From a checkpoint of a small transformer trained on Wikipedia.
Size: 8 layers, width 256, 4 heads of 64, MLP 768 SiLU, vocabulary 3020, 6.82M parameters.
Architecture: no biases in attention or MLP, untied embeddings.
Training: a variant of SOAP for these matrices, 110M tokens, 2949 steps.
Each number is 128 + 24 x the weight over its row's rms, rounded and kept within 0 to 255. Layers, rows and columns count from 0. The size above them is the row's rms in percent of the matrix's.

# layer 5 attention value, 256x256, rms 0.115, rows 194-220, columns 0-127
size [ 99  91  92  87  85  88  95  92  87  90  94  89  94  93  84  78  89  91  94  91  91  86  83  78  93  96  87]
[[133 119 157 108 116 118 149  95 114 129 150 140 149 135 108 149 102 104 113 126 128 105 116 131  91 151 151 128 124 115 105 111 138 150 138 151  92 136  98  87 133 108 126 132 113 122  98 167 118 105 114 110 128 113 126 145 100 137  97 143 152 138 146  88 158  95 101 150  79 130 134 128 144 141 152 163 123 153 189 153 126 142 139 110  74 140 152 149 101  98  83  90 125 123 155 134 141 106 128 158 131 102 177 106 135 113 189 152 151 123 126 126 141 132 105 172  94  93  71 133 164 149 135 157 152 118 138 109]
 [117 141 112 155 104 107 139 141 161 128 135 126 131 146 162 142 150 136 130 133 117 110 102 140 116 120  94  98 105 105  86 115 148 160 142 107 162 159 132 169 145 171 153 133 147  86 112  95 117 155 120  92  95  99  89 129 129 151 156 156 125 156 137  99 160  99 170 126 146  97  86 135  93 138 132 142 157  93 145 120 123 149  94 132  90  97 128  99 161 112 127 135  95 137  99 151 106 101 150 115 165 175  98 130 127 120 118 133 109 106 121 194 141 142  89 103 130 116 121 123 139 174 117 128  91 110 141 136]
 [115 151 127 167 185 160 113 107 104 112 121  95 146 121 128 113 128 133 120 120 112 154 145 134 127  97 162 103 145 113 152  91 122  82 166  84 129 133 114 131 140  96 116 135  95 170 143 120  81 131 126 130 137 134 114 180 155 127 136 128 111  62 130 142 134 163 122 138 141  90 176 139 141 107 137 175 114 173 128 105 140  90 117 156 139 120  92 130 112  76 139 119 121 124 136 113  86  99 139 113 125 111 118 140 139 151 152 154 139 137 140 128 156 139 136 159 128 113 162 128 107 118 120 125 103  77 113 143]
 [107 173 109 102 133 162 139 154 135 156  85 144 140 110 120 103  67 129 111  87 129  71  96 154 132 160 125 159  86 194  94 129 131 106  94  99 137 107 108 129 121 162  95 139  91 109 113  93 105 121 146 173 127 138 128 112 129 147 125 125 171 176 161  86 130 123 118 126  85 120 135 150 117 150 107  89 128  93 149 153  98 148 125 117 173 138 170 144 134 145 151 124 117 105 130  97 132  93 136 142 154 150 102 100 117 149 144 145 148 109 134 129 116 151 108 164 132 104  76 134 191 152 152 136 135 125 133 128]
 [103 107 129 123 109 121 144 116 132 139 155 127 142 122 121 141 140 135  80 123 145 138 118 160 165  93 121 133  75 137 143 139 107 175 108  95 154 120  91  65 137 112 139 170 129 114 111 159 140 108 151  92 116 117 137 151 144 121 111 157 126 117 121 138  90  89 150 130 121 142 165  75 171 119 134 101 103 119 103 202 154  85 102 156  92 107 144 142 128 133 141 161  98 110 140 120 113 128 144 144 116 129 111 103 103 163 136 111  87 105 158 114 148 117  97 145 102 104 116 105 110 126 138 117 153 135 154  94]
 [128 125  87 139 120 129 168 124 115  95 151 158  93 133 127  95 118 120 121 120 107 100 152  95  97 182 128 138 113 123 130 148 161 132 102 144  77 101  89  93 149 143 121 117 110 116  84 138 116  88 123 125 122  99 117  94 115 161 157 113 149 124 151 101 117  94 131 120 166 142 141 147 139 144  68 100 132 137 161 127 157 132 114 159 162  83 152 150 129  97 137 163 121 173 129  95 152 118 166 133 173 138 119  99 145 152 116 151 112 116 120  81 151 107 132 129 147 117 123 123 162  85 122 107 137 102 141 161]
 [146  75  81 135 103 137  99 148 105 112 114 141 139 142 118  92  93 106 143 173 133 107  96 127  91  85 112 115 163 119 110 146 134  95 140  92 178 158 157 125 139 167 139 147 125 148 159  95  78 152 149  92  99 142  98 140 148 143 104 182 172 152 121 118 152 101  87 105 106 117  87 154  83 112 121 132 145 124 164 123 138 110 116 152 139 146 120 119 126 127 140  88 135 163 162 126  97  86 151 136 116 121 145 120 147 130 173 135 107 144 103 188 115 131 127 142 131 112 129 127 157 135 159 107 130 117  96  74]
 [182 189 123 107 120 104 154 139 126 175 154 181 141 112 184 112 101 142 128 138 116 138 118 150 138 140 149 114 120 126  98  82 157 158 122 127 109 152 106 180 171 141 107 126 137 146 137 132 143 121 105 168 157 138 126 146 104 144 145 149 143 185 156 126  98 128 129 132 104 150 140 178 130 150 137  94 142 158 165 118 139 133 142 140 170 139 130 170 117 157 114 130 136  98 146 146 196 139 116 127 112 200 161 118 151 144 126 128 139  86 132  96 117 127 137  94 153 168  99 142 113 143 117 100 148 145  83 122]
 [145 131 118  67  99 127 154 144  96  98 101 141 183 155 172 108 136 138 145 136 114  85 116 117 125 135 183  99  59 115 107 160 171  85 113 120  89 109 173 130 134 113 141 134 112 113 122 139 103 124 169 129 174 157 128 145 137 129 138 165 113 130 133 119 112 110 111 135 129 106 161 102 114 119 128  95 148 113 122 123  56 119 151 121 107 146 132 172 116 149 165 112 138  80  73 104 126 120 133  91 110 108  87 148 117 144 132  70 134 128 128 128 113  84  86 158 130 177 152  98  56 138 127 120 125 124 116 135]
 [101 144 119 143  91 119 157 130 135 132 139  79  92 138  93 155 149 166 163 160 102 106 103 148 141 126 123 160 152 135 129 142 111 137 157 136 130 168  80  82 118 149 128 103  95 122 107 170 141 112  77 157 114 151 135 119 162 144 144 117 141 151 129  89 111 150 119 118 127 158 119 131 152 123 118 102 139 166 149 135 173 120 112 136 151 121 121 132 100 137 112 146  95  98 156 133 148 122  83 125 144 105 154 137 141  86 138 137 148 116 108 140 111 138 125 138 150 159 120  99 169 149 149 157 104 113 122 139]
 [124 156 140  99 144 122 161 132 162 158 141 134 105  62 135 167 166 149  72 113 143 125 110 138 133 126 131 153 134 169 123 130 168 137 151 131 100 103 149 131 106 141 126 137 131 128 167 111 149 145 104 134 160 118 142  94 133  78 116 122 134 111 144 106 143 186 123 100 126 189 104 104 122 121 121 142 126 156 112 124 155  98 123 137 124 128 155 140  97 151 161 101 156 144  59 171 164 153 143 132 158 118 115 134 123  96 151 124 136 138 133 134 128 124  88 136 125 104 113 133  87 112 106 105  80 123 162 129]
 [151 104 135 119 121  90 142 175 126 149 123 158 151 119 137 102 140 125 121 113 127 136 126 147 157 135 110 105 117 164 124 151 156  87 161 130 115 122 108 107 131 144 126 106 100 108 138 131 108 145 147 155 151 162 128 157 157 132 120 141 151 162 122 113 184 129 129  85 124 101 121 117 161 197 152 127 112 167 144 132 114 128 115 109 156 130 100 108 120 151 100  98 105 110 161 125 105 128 128 104 133 118 145 108 118 125 114 123 141  94 137 126 101  91 147 101 163 163 128 139 134 202 108  56 173 117 134 158]
 [151 148 158 120 143 106 128 110 147 113 165 139 135 153 125 166 163 142 128 140 143 115 138 132  84 134 160 133 157 107 111 146 147 101  80 117 105 121 138 121 122 112 148 144 122 133  99 174 167 127 100 156 103  89 122 142 107  81 152 124  88 130 140  80  82 136 140 121 125 148 141 113 157 152  91 122 120 111 111 155 157 165 132 133 105 105  70 141 129 128 129 158 170 142 124 100 109 127 101 103 144 105  82 169  92 106  96 175 107 121 130 120 142 129 132 118 136 138 154 153 111 140 121 102 137 122 113 127]
 [150 158 112 131 123 119 168 129  89 141 132 121 132 142  66 122  89 140 117 142 138 134  96 142 156 101 125 112 113 114 117 125 109 134 151 147 176 155 168 102  70 131 105 131 123 146 149 103 122 120 132 152 159 142 123 131 114 157 142 112 140 114 129 128 134  87 121 114 146 112 115 106  84 131 146 120 105 155 110 132 145 131 108 143 109 121 149 131 132  50 127 140 121 107 105 175 143 114 121 130 140 154 118  97 187 111 122 133 149 151 135 112  96 130 110 160 151 166 110 115 124 151 129 155 110 133 102 130]
 [146 113 134 140 131 142 151 179 128 150 151 122 145 148 166 159 163 101 153 141 143  87 142 141 124 181  93 188 138 118  90 114 141 152 141 151 103 133 150 123 108 112 144 176 111  90 137 142 133 130 142 123  83 109 153 157 140 131  84 148 120 112 125 126 137 105 151 160 121 138 117 142 127 127 155 144 105 103  93  65  97 133 154 133 124 124 129 120 111 124  98 113 183 146 118 121 170 141 115 118  63 118 115 112 149 140 112  73 151 132 112 152 121 111 118 113 152 120 126 146  55 139 120 130 147 105 132 122]
 [126 198 115 129 128 122 145 142 107 145 170 150 129  96 114 139 104  89 123 123 111 128 126 122 135 181 142 118 142 174 140 145 139 104  78 117 181 115 134 120 160 129 125 144 120 115 132 146 140 168 142 116 159 136 128 186 154 143 104 119 107 151 115 144 168 127 145 109 117  69 110 133 122 106 140  89 150 127 110 111 154 101 103 111 113 123 121 175 152 141 101 122 127 122 130 156 147 166 154 119 111 155  95 126 128 147 152  73 141 134 107 158 114  96 114 141 159 110 127 140 105 171 160 160 160 127 167 122]
 [107 141 162 129 168 129 112 154  52 143 130 172 117 138 105 131 107 122 151 139  82 152 176 130  85 120 141 170 101 121 122 113 156 140 137 123 163  97 118 135 118 109 180 129 126 142 113 132  86  53 119 129 104 124 117 181 174 103 114 137  95 118 127 139 145 157 131 125 124 168 173 133 136 101 166 152 129 153 114 151 138 115 101 125 112 130 122 126 117 122 100 118 116 125 170 115 131 115  72 125 125  81 122 119  97  94  97 106 136 122 117 147 116 116 178 149 127 111 117 104  98 141 124 181 126 123 164 113]
 [114 124 108 102 106 115 101 152 113 104 121 129 123 129 138 156 136 100  93 136 109 127 152 113 128 110 115 120  86 124 120 110 158 124 105 101 135 135 106 148 114 117  83 115 117 149  83 120 103  94 114 155 118 132 102  96 130 124 146  93 144 127 165 107 119 114 130  83 145 126 136 144 163 138 113 121 179 111 146 139 159 134 156 153 147 115 171  69 149 102 117 110 107 104 139 137 106 101 150 102 138 129 131  94 112 110 124 152 128 152 105 124 134 112 150 113 154 138 142 126 138 150 181 117 104 151 119 114]
 [105 104 117 107 169 129 128 100  82 139 130 119 106 123 155 152 110 151 118 152 139 158 131 125  96  94 154 123 139  73 122 137 155 145 131 166 102 130 102  97 112  99 103 109 155 135 126 169 199 140 123 108 142 124  81 111 159  91 135 118 139 141 148 147 120 107 128 167 144 137 151 137 139 122 119 161  82 131  93 140 140 137 169 153 136 122 134 119 136 137 161 103 159 158 155 113 161 129 127  97 104  93 128 185 163 146 124 131  78 136 151  69 148 127  96  53 160 115 156 128 153 142 116 133  84 121 168 125]
 [106  98 139 132 138 103 107 173 106 143 124 111 147 119 135 157 172 132  64 165  85 165 152 133 125 143 143  83 117 125 144 167 117 113 133 141 137  83 146 130 166 123 112 161 128 125 141  96 119 150 111 105  93  92  98 128 160 102 156 126 109  96  93 113 129 136 114 111 117 174 135 117 119 120 130 117 105 102 115 126 120 139 137 173  94 126 216 116 137 157 189 142 125 111 118  70 126 105 140  99  99 120 135 136 142 120 140 151 100 103 117 109 146 165 174 133 142 128 160  84  89 124 107 128  96 131 143 135]
 [ 91 107 105 142 198 106 148 131 148 103 120 138 133 136 118 141 129 101 124 147 135 115 136 128 129 105 154 176 109  91 129 143 118 106 189 132 128 134 112 135 121 116 130 128 109 111 128  81 133 165 105 133 100 112 126 136  92 141 149 159 128 136 149  82 147 115 139 148 129 165 136 134 148 131 162 125  93 126 121 122 113 114 127 131  89 155 111 117 109  96 123 136 127 120 109 132 140 165 176  95 131 149 166  89 144 152 170 155 123 136 167 118 157  87 108 145 156 136 101 136 114 146 134 158 177 168 146 146]
 [159 172 156 101  88 105 164 125 130 115 103 162 129  97 119 104 180 166 122 140 134 107 108 125 143 137 104 146 176 121 164 128 116  94  94 120 171 147 145 106 130 132 101 109 119 119 113 183 154 137 155 153 163 149 164 139 165 150 141  89 122 131 115 133  91 106 133 121 135 153 105 103  98 167 119 107 102 104 149 178 148 140  89 115 143 143 139 142 126  91 131 124 154 165 139 132 129 104 141 152 136 181 131 150 124  91 176 132 144 104 123 136 100 112 129 112 141 145 132 118 145 111 142 130  89 187 155 162]
 [131  80 110 134 159 132  78 147 135 165 142 143 104 117 117 155 163 159 138 124 151 117 107 133 128 165 104 121 148 131 137 162 153 116  93 133 114 141 140 110 115 145 130 126 100 101 135 148 131 127 140 112 124  86 112 114 115 133 155 118 162  75 124 125 145 126 121 129 149 158 126 143 154 119 141 121 119 155  81 125  91 185 107 170 136 126 112 137 116 112 113 146 109 108 120 158 129 139 121 143 148 155  95 155 188 126 136 125 139 119 158  96 151 129  60 153 109 109 113  86 115 126 124  89  88 131 154 141]
 [127 128  78 161 134  90 113  98 162  84 151 145 101 124 128 119 150 110 158 134 143 120 112  76 126 150 109 120 176 111 154  89 120 143 109 139 124 165 135 137 118 138 169 138 127 163 108 129 127  93 160 134 130 165 135 147 120 102 138 156 168 143 148  85 139 102 148 123 123 150 108  53 125 115 116  93 143 157 156 154 123 111 136 110 100 111 164 122  65 135 145 156 141 158 128 112 129 108 132 107 103 107 145 186 101 158 163 121  95  74 114 144 156 113 132 132 117 148 131 137 172 133 142 136 145 138 118 102]
 [136  97 145 116 144 134 136 140 168 128 129 117 125  96  97 139 153 121 135 132 128 105 134 145 111 132 111 135 135 110 142 107 106 155 125 127 111 119 114 154 145 112 158 157 112 131 126 119 141 121  90 112 110 115 156 124 161 155 113 153  95 139 133 121 114 130  90 120  96 109 151 107 150 102  91 146 120  81 147 146 126 100 136 120  71 125 139 204 121 129 111 169 124 105  77 114 116  98 133 104 121 117 104 136 130 144 110  94 131  86 152 109 143 161 150 149 142 124 116 125 117 105 143 122 104 124  96 171]
 [120 125 154 128 140 123 140 135 101 102 126 111 100 155 120 123 156 121 129 133 125 150 127 160 173 172  76 150 122 147 166 158 117 112  86 119 150 117 184 137 127  88 171 116 126 124 115 124 126 146 160 120 115 113  99 121 180 109  99 120 163  89  93 136 146 206 135 150  90 151  98 160 102 125 140  72 162 120 122 125 169 126 107 133 126 130 111 132 149 150 168 128 148 126 141 116 150 144 147 118 127 143 114 119 102 116 165 120 129 144  90 156 130 128 147  86 108 116 141 131 121 113 150 108  93 126 138 157]
 [101 118 114  99 126 123 159 121 122 117 128 129  88 105 133 138  98 158 128 142 143 132 158 140 167 122 107 115  95 106 124 137 130 133 136  83  93 127 136 128 103 134 101 117 100 133 104 185 105 149 141 105 135 164 160 114 152 135 118 143 124 143 114 124  96 122 165 131 136 120 112 107 147 124 122  65 105  91  87 140 128 171 145 140 137 134 125 118  93 148 145 127 125 124 168 101 123 137 142 107 121 170  94  80 131 114 164 140  90  95 161 132 117  75 136 127 119 115  87 129 121 105 131 134 190 123 137 104]]
# layer 5 attention output (transposed), 256x256, rms 0.109, rows 194-220, columns 0-127
size [ 98  89  92  92  86  93  96  96  92  93  95  97  97  92  84  85  93  98 100 100  95  94  89  83 106  94  90]
[[118 124  96 145 118 143 125 152 135 148 104 157 123 130 115 112 128 141 153 162 102  84 125 125 153 131  88 116 157 142 128 117 151 147 118 131 156 143 131 160 117 149 139 108 139 137 123 122 148 111 115 119 116  83 143 124 119  76 168 133 117 179  92 128 138 121 102 117 119  94 148 112 158 133 155 106 159 194  81 154  87 168  65  94  96 114 162 138 156 121 156 123 167 158 148 165 147 120 141 123 138 147 127 169 137  92 137 118 149 157 109 152 137 133 139 141 132 112 147 133 128 123 164 154 118 120 130 172]
 [169 117 121 107 173 160 130 109  84 141 123 146 131 139 152  92 120 173 133 132 140  94 159 131  74 137 148 116 154 122 104 140 128 172 156 123 120 114 100 103 113 134 119 154 147 129 101 145 128 111 136  83 163 102 165  79 122 163 130 151 168  95 127  67  89 107 155 138 115 135 130 155 145  97 145 129 135 130  84 104 132 106  97  75 135 133 133 149 118  88 110  74 168 107 145 173 101 125  96 123 120 118 155 122 118  94 142 144 110 170 129 112  53 134 163 143 155 144 179 103 120  98 148 137 137 137 135 150]
 [128 137 101 127 116  85 127 123 136 131 119 114 129  95 132 132 148 147 182 119  88 139 170 115 100 105 140 134 126 115 121 123 141 100 113 130 118 102 138 132  86 146 121 147 102 158 133 161 119 133 149 187 168 192 124  93 106  88  88  84 116 101  99 140 127 120 106 112  87 137 155 148  99 118 123 131 124 152 170 148 108 156 174 110 108 142 110 107 137 134 167  77 153 139 166 117 118 153 160 142 133 108 122 129 135 122 145 112 112 118 133 151 141 127 130  98 124 117 147 126  95  96 117 114 182 113 156 133]
 [135 103 101 126  68 157 135  76 101 145 152 157  75 148 142 142 154 120 170 122 128  84 120 123 151  76 109 149 119 132 125 124 105 156 110 121 133 131 124 124 142 149 128  86 122 106  78 135  81 172 137 153 168 122 125  89 130 157  83  96  97 142 101 126 141 134 108 118 134 145 116 126 133 164 147 138 117 127 126 109 142 130 130 116 171  68  99 109  88 115 109 102 137 119 113 154 172 123  91 111  86  90 122 203 127 120 188 119  86 118  84 145 122 135 130 130 150 164 104 106 133 135 146 126 138 123 157 157]
 [122  90 146 121 122 140 130 120 138 117 128 128  95 110 151  95  74 125 120 117 174 160  75 184 116 138  87 102 103 124 117 139 137 102 109 143 159 165 100 118 168 140 166  93 113 120 166 133 164 126 155 166 106 155 133 116 122 108 166 168 169 140  88  89  81 112 117 129  98 163 134 139 124 152 115 113 142 127 124 113 108 138 146 131 159 149 167 128 148 131 157 170  98 116 122  90 120 128 105 130 145 118 125 128 111 167 138 148  99 101 112 108 118 146 151 133 110 127 141 197 127 120 144 168 160 186  73 120]
 [152 163  81  85 133 138  97 147 139 161 144 131  71 145 138 147 127 150 151 142  80 107  97 118 111 126 139 124 126 140 137  98 151 153  78 153 108  86 104 116 163 134 149 148 144 115  89 103 143  83 127 142 103  94 150  76 123  73 188 104 120 166 109  88 171 102 103  87 133 148 101 101 135 167 118 145 153 115 124 130 125 153 122 167 104 112 131 113 106 136 137 137 142 177 135 132 112 148 131 110 100 112  92 103 129 135 160 141 137  99 126 130 131 100 118 124 114 113 140 127 142 108 126  98 129 138  92 133]
 [154 180 126 108 137  66 131 138 111 111 136 126 146 152 124  81 143 126 115 133 115 132 146 154 137 126 139 106 147 146 127 146 128 122 145 107 110 142 147 164  98 134 145 110 136 113 170 141 124 171 109 177 144 184 121 126 115 132 111 100 130 125 144 135 105 104 133 116 127  82 116 125 164 125 121 109 152 118 112 114  75 125 110 156 108 113 135 134 110 132  33 127 101  89  88 123 107 137  83 107 105 135 154 134 160 166 101  72 159 136 140 130 113 110 114  94 144 171 187 142 161 167 116 156 137 127 153 132]
 [109 139 149 197  78 124 139  98 127 145 139 122 116 148  67 124 136  99 114 145 118 120 123  93 122 126 111 150 129 169 130  83 134  89 117 130 131 108 110 130 140 106 109 149 109 141 135 130 141 116 120  95 113  86 142  85 141 141 136 112 126 118 124 105 146 112 155  91 160 143  90 112 124 144 155 130 140 104 113  92 118 137 108 147 102 125 157  85 154 153  92 112  83 167 127 138 138 153 139 139 133 146 140 117 133  85 134 182 118 199 150 169 182 110 133 128 111 134 167 137 140 148 155 196 114  92 132 122]
 [110 121  83 128 124 143 109  94 131 117 144  97 144 113 150 133 138 152 122 114 152 166  95 129 155 142 110 105 122  92 147  97 127 114 164 150 143 134 143 112 139 124 143 128 147  75 134 146 157 122 125 128 122 118 116 120 144 121 110 110 126 125 141 172 110 153 129 126 139 174 139  87 183 121 130 130 152 102 160 179 134 122 143  86 156 128 120 122 120  77 137 150 153 171 120 124 121 105 115 121 133 130 120 137 102 111 125 125 117 108 139  90 109 121 162 132  75 108 126 157 110 189 158  84  78 138 120 110]
 [130 125 157 130 112 122 130 144 143 167 185 126 130 124 137 141 128  85 145 128 133  60 150 105 164 146  78 160 142 181 128 127 179 129 109 135 126  86 159 162 101 145 163 117 137 145 123  64 145 133 123 129 128 107 149 108 150 142 107 152 128 171 113 104 107  96 123 146 130 113 125  97 158 178  83 108 113 156 125 169 156 157 108 131 131 169 135 149 113 163 118 103 128 119 125 122 159 129 119 129  97 141 161 154 107 126 134 126 116 126 104 138 129 108 118 129 129 123 111 177 118 136 176 172 157 116 136 162]
 [140 121 146 135  86 104  93 125 136 143 161 121 113 162 147 152 142 123 136  88 114 111 146 102 101 115 126 151 102 129 168 108 106 140 109 117 118 149 105 118 113  97 128 138 102 119 159  98 130 133 102 114 109 124  97 106 145 172 144 136 120  88 174 112 107 137 128 125 126  85 136 157 144 125 149 188  95 106 131 132 154 100 130 103 138 170 125 127 165 147  67 160 144 137 155  51 140 174 112 100 150 124 119 163 128 118 128 118 118 150 120 129 136 142 133 113 115 147 108 159 147  99 123 116 129 170  87 137]
 [125 143 101 151 133 115 134 197 121 119 128 128 156 138 118 120 112  88 181  92 120  33 132 127 125 118 110  81 106 164 137 128 152 123 129 128 150 144 142  96 147 125 127 125 140 120  78 147 114 109 143 102 134 162 159 147 157 131 126 146 122 126 130 112 131 209 109 145 154 123 142 159 120 144 129 163 124 107  97 145 145 138 138 158 154 130 105  99 122 122 122 142 134 176 140 166 160  94 133 165 132 166 120  97 151  95 128 133 138 156 150 133 106  97 149 120  83 127  96 127 135 147 110 167 137 134 133 145]
 [128 126 107 110 103 140  90 142 151 137 123  99 147  98 159 162 123 127 117 106 144 174  97 106 137 161  71 169  98 148 116 123 144 153  95 157 141 138 174 124 127 113 130 131 134 110 149 139 134 143 131 130 137 137 103 152 150 130 158 102 146 154 116 175 114 110 175 109  85 158 153 104 122  98 152 114 141 120 165  99 129  80 107 194 112 162  99 159 101 134 128 136 131 104 133 151 116  96 150 130 143 119 152 121 126 146 169 108 143  98 111 118 153 169 145 137 138  98 148 127  88 111 133 117 134 127 129 136]
 [161 127 121  89 133 147 178  78 162 173 129 110 116 122 182 148 143 112 134 129 135  78 150 117 136 117 148 120 166 134 139 156 155 135 128 129 130 131 117 109 135 178 185 143 145 141 145 112 110 100 104  88 132 119 129 124 126 142 132 137 120 102  81 105 110 111 134 114 128 132  90 126 146 146  97 143  95 165 108 158 146 126 124 157 129 129 110 126 136  82 125 130 116 102 155 148  57 139 173 138 105 122 123 137 138  75 137 145 133 134 128 150 120 140 131  74 114 102 191 145 142 173 149 157 106 126 147 154]
 [131 109 161 163 105  49 114 149 113 148 170 102 122 137 109 151 149  82 137 121 137 122 134 130 128 174 144 101 102 125 131 140 152 123 132 146 132 144 109 146 135 110 109 170 141 163 123 172 131 118 115  84 130 150 175 110 141 120 150 144 116 146 155 109 135 124 129 147 117 168  61 148 167 105  91 115 146 133 127 130 118  82  64 145 138 147 134 175 137 122 163 163 150 105 162 111 187 154 148 145 143 143 114 101 159 128 135 117 113 146 121 101 130 128 141 100 137 132  87  82  80 118 125 133 133 145 128 170]
 [118 139  94 145 112 100 113 109 102 100 108 110 119 121 120  91 144 131 100 178 152 106 161 154 126 104  82 122 111  94  92 117 142 141 149 122 105 134 120  76 141 175 166 140 140 110 150 143 114 145 150 115  73  62 116 118 135  97 117 149  86 115 128 135 138 141 139 103 137 135 121 144 132 134 100 163 121 133  93 190 126 141 162 161  88 116 127 109 147 121 115 115 109 126 105 104 135 134 115 114 131 155 141 110  76  65 145 119 139 163 141 137 116 190 110 134 127 119 104 143 105  89 138 129 118 135  95 162]
 [136 137 146 119 129 119 162 144 143 127 116 121 153  89 103 108 122  91 162 141 125 159 103 149 159 130 119 141 103 107 129 118  99  98 117  89 135 134 108 134 118  86 134 121  91 167 119 156  99 122 156 107 110 113 112 127 100 146 129 113 116 154 130 137 143 105 162 107 116 109 144 165 161 135 114 129 128 160 129 104 117 131 135 134 117 110 103 121 112 141 162 119 182 142  78 100 193  99 136 147 139 155 110 151  93 100 144 129 159 118 146 133 154  78 117 112 163 117  98 128  99 139 134  82 169 114 152 145]
 [169 111 131 151 154 127 164  97 107 128  96 150 144 120  92 104 106 125 179 117 147 111 132  98 121 141 112 112 144 167 147 134 121 136 134 161 139  98 118  93 147 155 117 111 103 121 142 114  91 101 130 150 133 109 150  97 127 111  90 155 147 128 109 148 115 111  93 123 174  97 111 140 142 134 204 114 140 132 126 122 106 153 130 125 103 132 117 152 133 126 156 107 114 114 114 129 176 124 149 163 119  88 115 107 136 160 124 134 115 151 103 137 142  99 120  88  96  99 139  67 139 165  79 146 124 138  90 118]
 [117  55 106 134 141 123  99 125 110 158 129 157 129 118 147 125 137 132 120 131 116 158 117 116 107 115 149 158 115 130 137 147 103 120 126 127 131 140 100 142 134 125 148 123 138 115 107 140 136  93 107 144 114 120 156 121 132 114 152 143 123 113 122 128 119 127 142 133 149  98 115 109 120 114 134 107 162 151 163 137 145 183 114 131 121 132 132 147 164 145 112 151 116 112 144 134 192 162 141 103 107 105 118  91 123 163 130 139 173 145 108 139 156 116  99 168 141 119 136 106  95 142 119 117 144 118 136 102]
 [132 148 108 113 155 183 138 135 117 159 124 105 147  91 102 146 134 154 125 120 109 176  69  87 118 128 177 175 114  91 109 113  92 134  94 126 141 136 105 134 124 149 164 109 139 144 198 129 141 129 141 120 131 140 125 142 117 143  96 103 147 126 128 108 147 102 158 132 128 138 158 102 122 140 128 122  86  59 169 131 130 114 108  94 126 182 133 118  87 107 137 125 103 118 131 123 154 164 106 118 180 139 107 158 125 132  97 114  98  91 124  95 185 173 113 147 117 167 124 128  93  99 108 129 151 120 109 154]
 [115 125 125 158  96 128 147 114 116 162 138 150 120 138  95 158 157 121 100 136 101 141 112 154 148  82 131 112 142 130 130 140 102  95 128 117 173 120 111 123  94 143 113 145 127 141 180 151 100 105 144 125 147 128 165 134 112  99 111 111  60 151 126 148 166 114 126  94 158 149 155 108 134 156 131 128 109  86 113 106 143 132 112 121 136 138 124 117 117 113 111 115 115 133 127 140  97 127 114 127  92 137 131 190 133 111 133 121  98 134 111 175 119 115 149  76 122 152 134  76  96  89 110 145 108 121 106 148]
 [130 132 130 107 124 129 150  87 167 159 119  95  78 124 153 118 147  83 139 108 140 140 105 163 138 113 104 104  94 117 127 136 124 100 142 142 124 153 145 180 138 109 136 159 145 138 162 134 136 124  81 134  82 124 144 152 111 121 154 123 137 130 115 173  71 125 104 142 123 137 150 121  87  86 162 109 136 138 141 119 118 105 110 125 119  77 128 154 123 126 137 132 120 117 151 140 108 135 111 124 112 122 168  98  98 100 154 118 103  91 122 139 140 114  87 124 113 142 118 130 108 147 117 153 137  95 165  83]
 [109 111 124  92 136 148 127 163 131 125 159 163 129 100 138 140 128 112 123 126 124  89 139  89  71 150 131 160 117 120 179 131  97 186  96 182  89 135 142  80 137 114 123  72 109  97 154 162 122 126 143  92 133 123 107 124 109 128 174 170 101 103  99 119 103 113 148 135 133 141 140 138 115 140 135 158 119 121 120 140 109 101 127 139 139 131 127  90 127 126 147  94 133 126 118 114 125 155 126 156  98 140 104 168 138 118 138  83 142 128 113 103  92 132 151 155 128 128 162 144 141 114 141 137 160 147  98 123]
 [177 121 156 136 142 158 122 161 142 141 134 147 153 149  88 127  98 139 109 149 190 135 145 112 126 148 156 117 125 148  85 174 149 172 116 123 145 118 114 118 146 115 132 115 112 124 119 186 151 100  92 140  71  82 163  96 105  89 107 134 127  99 131 163 154 156 120 101 107 136  96 103 161 153 137  98 111 110 148  97 142  98 117 121 141  92 109 104  91 161  89 118 130 124  97 134  91 170 128 143 112 123 131 111 138 145 110 115 124 127 105 103  94 144 148 154 120 113 136 117 142 128 155 104 124  83 151 136]
 [153 189 147 167 116 141 135 108 159 134 136 127  95 141 171 154 118 116 151 138  98 165 153 153 138 144 128 131 159 132 134 145 160 130 121 112 150 117 159 125 121 150 144 117 168  99 124  79 176 141 132 147 171 100 116 109 152 103 181 129 153  99 122 107 103 112 129 113 159 145 118  78 161 133 129 110 132 124 102 100 129 111 150 140 146 159 168 160 106 154 133 120 109 157 120 118  93 125 135 105 118 170 141 126 149 138 164 178 101 157 121  94 127 153 119 194 138 167 124 141 139 108 138 134  98 131  81 152]
 [ 76 125 127 123 101 174 131 131 144 124 102  94 132 122 132 127 143 104 140 141 153 128 140 134 107 161 133 146 127 115 163 105 137  76 148 126  95 123 113 151 104 161  77  83 133 105 141 110 152 178 126 157 116 155 121 175 137 123 126 135 142  65 147 153 123 113 114 137 120 134 177 137 132  85 105 136 124  93 173 140  93 115 118 113 134 146 102 164 101 150 140 134 102 150 114  52 164 139 125 112 142 150 117 126 106 133 139  90 123 184 119  91 113 176 114 142 132 130 118 104 117  90 195 116 171 118 152 126]
 [122 102 143 143 134 129 146 155 163 146 149  77 141 127 162 133 141 144 142 158 145 117  86 146 117 109 130 139  62 134 120 132 136 132 120 151 121 129 110 145 116 107  99  96 154 134 115 114 156 129  70 159 110 115 115 125 143 116 127 133 146 113 118 152 133 153 165 130 105 125 139 111 142 134 124 118 137 150 127 112 104 166 133 140 117 112 119 103 146 160 167 106 142 160 159 157 115 124 116 107 118 154 151  82 110 163 142  90 164 171 110 100  99 130 117 152 157 105 148 133 107 107 120 129 110 133 117 101]]